Each number is 200 + 20 x the weight over its row's rms, rounded and kept within 0 to 999. Layers, rows and columns count from 0. The size before them is the row's rms in percent of the matrix's.

# down: layer 2 MLP down (transposed), 1792x448, rms 0.0717, rows 1768-1791, columns 128-191
# up: layer 2 MLP up, 1792x448, rms 0.277, rows 1769-1791, columns 128-191
down1768,101,182,213,199,209,181,196,191,226,204,196,203,218,184,217,213,195,185,198,200,204,200,190,206,208,202,237,197,201,212,202,184,223,198,199,205,168,207,193,173,218,203,206,220,177,181,187,227,221,231,179,194,170,205,173,188,210,179,181,185,185,239,216,185,210
up1769,099,204,152,201,150,188,195,196,187,212,186,227,210,201,212,210,196,190,199,203,203,187,208,205,203,231,179,187,188,225,176,183,250,166,218,223,183,205,210,205,189,197,193,194,186,203,211,220,229,214,210,214,186,212,204,191,221,161,191,226,206,210,183,186,197
down1769,096,187,210,204,175,212,222,189,209,241,186,209,209,203,218,176,208,192,248,162,182,225,239,206,202,179,219,156,195,201,184,216,197,189,202,202,182,237,202,164,169,216,193,203,165,208,177,210,240,196,211,169,176,183,186,214,206,188,193,194,187,235,207,184,192
up1770,101,179,175,173,235,180,198,179,213,209,196,168,213,208,180,216,190,202,183,191,224,211,203,202,239,173,218,206,226,190,200,168,179,164,195,214,182,189,216,165,211,221,203,216,194,214,187,182,196,224,199,172,203,191,185,222,183,207,179,195,174,230,196,235,166
down1770,096,177,158,189,230,185,169,206,203,199,179,181,211,200,164,207,191,191,236,225,200,200,143,176,188,190,215,199,210,217,224,189,192,155,183,189,198,193,208,205,206,201,177,239,201,201,232,196,213,226,187,167,209,192,215,218,188,189,199,204,193,200,192,214,184
up1771,102,233,190,198,226,204,234,167,174,225,185,220,222,165,206,180,202,205,167,214,214,184,206,239,165,199,191,231,187,189,196,229,174,202,230,197,181,222,209,184,203,187,193,196,194,222,199,181,173,141,202,222,204,194,212,201,194,203,201,201,166,191,197,186,219
down1771,097,192,173,189,218,187,212,195,195,222,194,173,223,185,199,234,205,181,169,199,181,216,209,197,158,187,165,214,198,209,190,247,207,225,210,175,221,183,210,191,193,199,185,174,172,207,189,201,185,194,187,185,216,162,213,202,176,237,227,192,188,211,165,169,150
up1772,097,212,180,210,200,209,206,179,225,175,192,171,207,193,192,182,212,225,166,208,215,210,182,184,231,223,194,222,221,166,166,172,184,204,201,199,197,223,203,222,178,216,199,164,212,190,207,191,187,198,202,212,219,210,174,156,191,214,237,186,169,203,226,197,184
down1772,091,205,198,179,177,222,189,182,214,200,206,187,167,221,160,193,195,190,217,236,180,204,205,218,220,252,194,229,201,218,237,167,200,195,171,198,205,187,197,216,191,217,213,245,199,238,204,168,198,209,206,223,159,197,214,218,217,169,228,208,232,192,219,165,176
up1773,096,188,221,218,213,200,162,181,177,203,220,196,198,203,229,207,189,176,195,233,227,180,205,203,205,173,211,180,186,231,226,180,205,173,202,168,174,233,186,231,165,200,175,228,227,174,202,231,202,202,211,203,212,227,186,203,187,199,203,215,193,219,196,221,224
down1773,096,186,190,211,212,184,192,185,204,190,203,215,202,198,179,221,187,166,167,219,222,223,212,195,231,192,172,238,209,212,220,199,216,209,207,208,189,188,184,177,207,207,176,172,217,193,199,225,170,206,192,198,190,192,191,169,209,202,216,189,219,188,191,190,194
up1774,106,188,211,194,197,186,165,163,251,181,219,208,189,195,178,167,193,175,248,224,211,184,199,203,230,197,220,211,190,181,217,178,188,211,198,192,219,182,147,208,199,187,204,198,203,181,200,167,183,185,244,155,180,194,185,184,180,193,228,189,213,183,169,197,183
down1774,117,195,179,211,204,213,175,217,211,215,174,205,222,168,199,172,227,215,181,221,127,220,198,186,172,187,214,180,183,211,208,155,181,199,193,194,232,240,193,166,224,214,218,176,198,186,212,180,138,232,197,217,174,203,189,200,208,175,221,188,220,223,227,187,202
up1775,102,229,237,205,200,209,236,227,207,188,207,214,219,154,192,217,187,198,219,185,196,213,197,168,192,177,184,221,187,213,200,208,185,182,210,189,221,237,194,212,192,207,222,179,185,211,203,200,197,206,188,190,186,192,177,213,167,206,206,213,195,183,127,189,207
down1775,108,184,216,167,222,178,215,182,182,199,195,183,191,207,199,192,185,187,199,214,213,229,220,183,206,183,226,197,205,202,179,201,212,195,204,211,198,223,226,215,232,196,198,238,212,154,239,167,171,188,217,198,218,205,187,218,211,196,177,196,163,183,179,205,226
up1776,102,176,221,217,186,195,203,169,193,207,229,210,194,228,180,196,214,178,223,206,180,172,196,195,199,221,184,213,189,203,187,226,173,209,192,191,208,166,258,202,216,188,228,176,184,213,176,228,189,167,239,211,192,178,198,213,180,200,208,210,208,192,193,181,192
down1776,103,177,213,181,216,212,188,198,196,212,198,167,196,228,186,221,196,188,218,208,206,222,190,198,246,195,207,206,187,195,190,181,195,195,206,201,158,232,190,228,213,160,199,189,195,234,183,236,217,185,192,159,199,231,209,194,190,232,231,165,178,188,191,164,181
up1777,098,185,175,198,204,208,225,161,177,178,225,214,192,213,192,227,174,202,206,210,198,146,204,209,224,190,195,192,208,226,190,201,196,207,183,192,179,160,203,189,187,231,230,168,222,195,234,207,229,217,175,163,161,192,202,217,162,222,194,191,227,225,201,201,201
down1777,094,181,198,249,213,196,220,167,217,197,200,214,201,189,172,197,179,192,206,163,178,222,211,203,188,215,217,207,221,191,234,189,176,178,201,162,177,185,182,176,210,190,231,212,183,186,209,218,188,207,208,215,198,201,193,248,200,193,237,216,207,180,198,177,193
up1778,110,214,199,178,210,217,158,173,243,201,209,199,247,236,220,218,178,213,218,216,185,207,205,196,196,195,199,193,248,160,160,197,205,212,208,176,182,218,226,201,204,209,247,189,206,202,219,190,194,193,199,218,192,272,183,194,193,229,192,178,181,162,223,167,183
down1778,105,202,211,217,191,182,176,220,225,222,194,182,194,210,220,187,200,201,212,231,191,178,185,233,188,177,225,229,219,193,167,177,171,238,181,179,176,224,203,215,192,231,191,176,209,222,207,188,156,207,231,175,160,217,182,160,182,210,190,234,180,218,220,190,199
up1779,092,212,216,182,196,178,228,219,185,210,221,211,202,218,224,231,225,201,255,165,160,183,223,181,213,217,196,197,212,175,171,217,215,216,183,199,185,232,229,188,173,169,220,215,158,180,212,217,194,207,210,181,194,207,212,140,225,218,223,165,226,166,189,197,203
down1779,092,196,232,193,226,217,258,205,193,209,196,231,189,212,212,183,194,200,200,154,219,217,157,201,191,199,170,184,208,197,184,172,234,171,196,227,221,230,249,161,182,206,243,209,188,168,186,163,208,198,201,204,206,210,216,199,191,134,178,174,217,170,211,187,233
up1780,101,198,197,230,190,205,177,203,192,165,170,171,210,223,206,202,217,240,219,185,201,219,197,210,176,185,235,207,225,168,185,206,245,212,224,204,201,219,166,222,180,195,199,221,173,226,207,236,172,185,203,201,238,171,174,224,189,174,189,215,195,212,170,167,206
down1780,095,211,189,225,165,210,202,192,177,179,166,198,186,209,208,222,165,210,196,211,212,201,217,186,185,212,194,184,186,220,196,181,218,227,200,195,204,222,159,193,233,195,217,171,175,185,215,201,193,200,174,218,230,201,190,235,198,189,195,204,213,198,218,224,201
up1781,096,194,195,142,176,188,233,246,217,192,211,191,174,194,185,243,182,186,208,190,214,215,191,203,237,196,179,219,219,213,200,204,173,232,198,202,198,227,192,184,227,205,219,209,148,193,195,223,166,219,180,219,227,206,190,226,212,220,154,205,197,212,206,199,174
down1781,092,208,168,176,172,202,243,217,180,250,224,200,162,195,224,185,192,200,202,211,197,204,211,180,251,183,189,212,227,212,216,179,191,197,179,207,211,231,178,208,210,235,227,219,200,187,223,173,191,186,171,181,184,177,190,206,200,210,210,188,182,196,221,202,198
up1782,103,178,217,206,240,199,183,186,165,178,210,190,210,227,220,213,227,202,231,210,187,176,191,208,205,200,180,182,202,236,159,227,215,203,181,175,203,191,190,233,203,208,212,211,187,200,178,192,192,173,220,190,203,206,196,162,193,224,205,171,207,218,189,189,226
down1782,101,187,210,187,208,208,219,197,158,219,201,211,191,216,205,201,198,187,207,194,190,170,190,198,183,188,162,206,243,171,190,202,195,218,199,176,205,186,193,198,208,211,216,209,159,197,220,188,180,211,228,198,190,180,196,148,206,189,211,191,187,233,194,218,197
up1783,097,246,223,185,240,170,181,190,221,182,179,197,204,180,182,182,197,212,202,183,202,189,223,225,179,183,169,192,202,231,241,190,197,223,212,194,209,207,202,212,196,212,215,216,213,207,158,233,206,201,209,206,210,206,206,169,192,178,216,211,215,197,190,214,162
down1783,093,215,201,208,191,218,184,215,188,182,209,213,233,202,188,215,234,192,186,202,183,214,222,202,209,159,223,170,200,219,207,194,207,189,207,201,204,205,234,183,182,201,228,195,193,187,183,209,210,204,179,226,218,205,189,196,190,174,206,208,212,216,194,224,196
up1784,098,210,246,222,190,177,182,182,208,165,192,222,161,193,194,212,165,173,240,173,199,200,211,179,218,210,239,211,222,190,180,195,180,202,175,185,178,182,205,210,188,208,177,195,193,157,219,196,175,187,170,173,220,208,176,191,199,203,233,216,192,208,187,205,189
down1784,098,222,230,215,181,200,191,200,180,194,208,178,179,199,213,195,187,182,216,208,202,216,223,184,220,224,176,213,196,168,197,177,178,220,197,222,224,186,184,189,252,195,181,209,218,182,195,211,159,187,234,194,204,203,180,187,192,183,192,217,237,214,199,222,197
up1785,098,199,178,190,203,200,201,222,177,201,187,209,212,221,159,165,205,184,199,208,215,182,182,235,190,207,163,195,201,235,179,203,221,238,189,176,212,203,227,217,218,207,200,201,215,197,203,188,142,194,179,190,217,227,200,199,224,194,194,223,185,193,168,219,196
down1785,097,192,238,190,226,198,224,185,210,180,196,202,189,198,253,136,176,206,220,195,240,200,175,225,224,219,175,186,212,195,188,220,185,241,206,171,195,220,211,222,220,209,203,190,234,251,179,161,183,166,214,210,193,185,208,192,206,219,176,234,197,201,204,197,189
up1786,092,172,211,215,223,210,213,213,212,213,216,199,200,223,223,203,206,222,161,219,195,213,189,219,221,170,190,214,247,184,191,198,209,178,213,227,173,215,206,201,176,194,175,207,177,189,187,190,199,186,177,191,205,211,204,168,217,207,158,214,176,209,162,246,215
down1786,091,192,226,254,192,207,210,194,236,231,240,198,178,218,206,208,188,223,206,199,220,190,208,200,221,216,205,210,213,191,214,185,191,181,210,254,175,197,256,182,230,195,163,194,190,177,196,199,204,193,201,239,231,196,203,220,221,194,128,221,226,225,172,202,190
up1787,102,192,174,231,209,199,198,234,209,204,167,167,198,246,233,192,236,184,155,207,214,205,196,227,185,174,209,218,201,212,225,207,187,193,218,203,189,168,189,176,201,206,213,224,213,213,222,186,235,197,171,208,163,225,202,198,187,179,212,197,223,215,174,179,171
down1787,099,210,201,194,213,209,222,210,187,252,178,193,204,245,215,200,199,177,206,180,225,224,189,217,213,195,184,221,213,210,202,210,211,205,224,184,205,176,175,194,205,157,185,241,196,169,185,210,253,209,204,210,236,217,164,234,159,186,200,177,205,208,160,185,207
up1788,102,211,214,194,177,195,196,210,225,211,234,209,214,216,241,188,188,229,217,194,221,209,186,178,216,216,214,201,202,222,204,177,241,190,214,194,212,178,201,220,215,156,186,176,214,218,257,180,198,223,183,218,179,195,161,202,228,186,215,167,196,177,180,193,178
down1788,101,213,202,203,221,209,230,208,191,211,220,222,213,206,199,202,217,221,198,185,197,168,216,199,181,192,202,177,210,187,201,210,212,191,218,200,211,177,203,171,185,200,238,219,196,173,209,221,201,224,229,216,224,167,188,181,211,242,168,236,217,190,225,192,209
up1789,100,223,226,215,147,210,217,204,193,197,198,212,202,195,219,186,222,199,173,220,204,204,177,188,228,207,193,204,182,209,181,223,194,198,203,189,230,199,177,214,233,219,211,169,182,177,220,206,203,210,175,151,222,185,203,220,187,217,229,214,152,179,169,191,231
down1789,102,209,198,191,189,211,172,211,191,208,209,185,215,208,197,208,196,183,201,218,214,188,179,179,195,189,210,173,228,229,182,209,197,196,178,203,188,208,199,228,212,192,167,196,204,180,218,208,198,220,194,196,210,186,222,189,220,180,195,182,188,199,209,222,230
up1790,098,206,215,240,231,215,183,230,195,187,175,196,216,167,234,211,228,188,212,194,215,206,238,218,221,206,201,189,205,215,186,191,175,189,195,216,197,198,234,209,240,174,188,181,202,197,172,217,191,209,206,177,177,182,205,194,189,173,190,198,236,180,183,194,196
down1790,102,187,231,223,226,201,177,200,215,190,167,187,193,191,220,225,194,174,204,215,229,194,180,203,205,222,199,196,223,208,197,174,225,150,189,241,168,198,223,202,239,189,167,193,200,185,190,212,198,191,161,185,185,212,193,210,204,181,225,211,228,196,220,201,190
up1791,100,222,236,205,216,256,202,195,174,158,214,172,213,216,218,197,188,197,209,176,190,196,178,182,169,207,203,209,213,221,230,221,183,203,195,191,215,198,167,208,231,168,214,188,258,171,219,188,223,206,187,165,196,210,213,171,186,158,192,179,233,180,207,175,185
down1791,100,178,244,177,180,186,186,207,242,218,172,207,212,204,220,200,202,226,228,206,207,212,218,197,199,186,206,240,223,197,194,190,215,202,179,150,244,234,187,225,237,211,199,216,210,199,164,199,223,158,189,209,184,220,219,202,190,143,198,204,236,211,229,198,220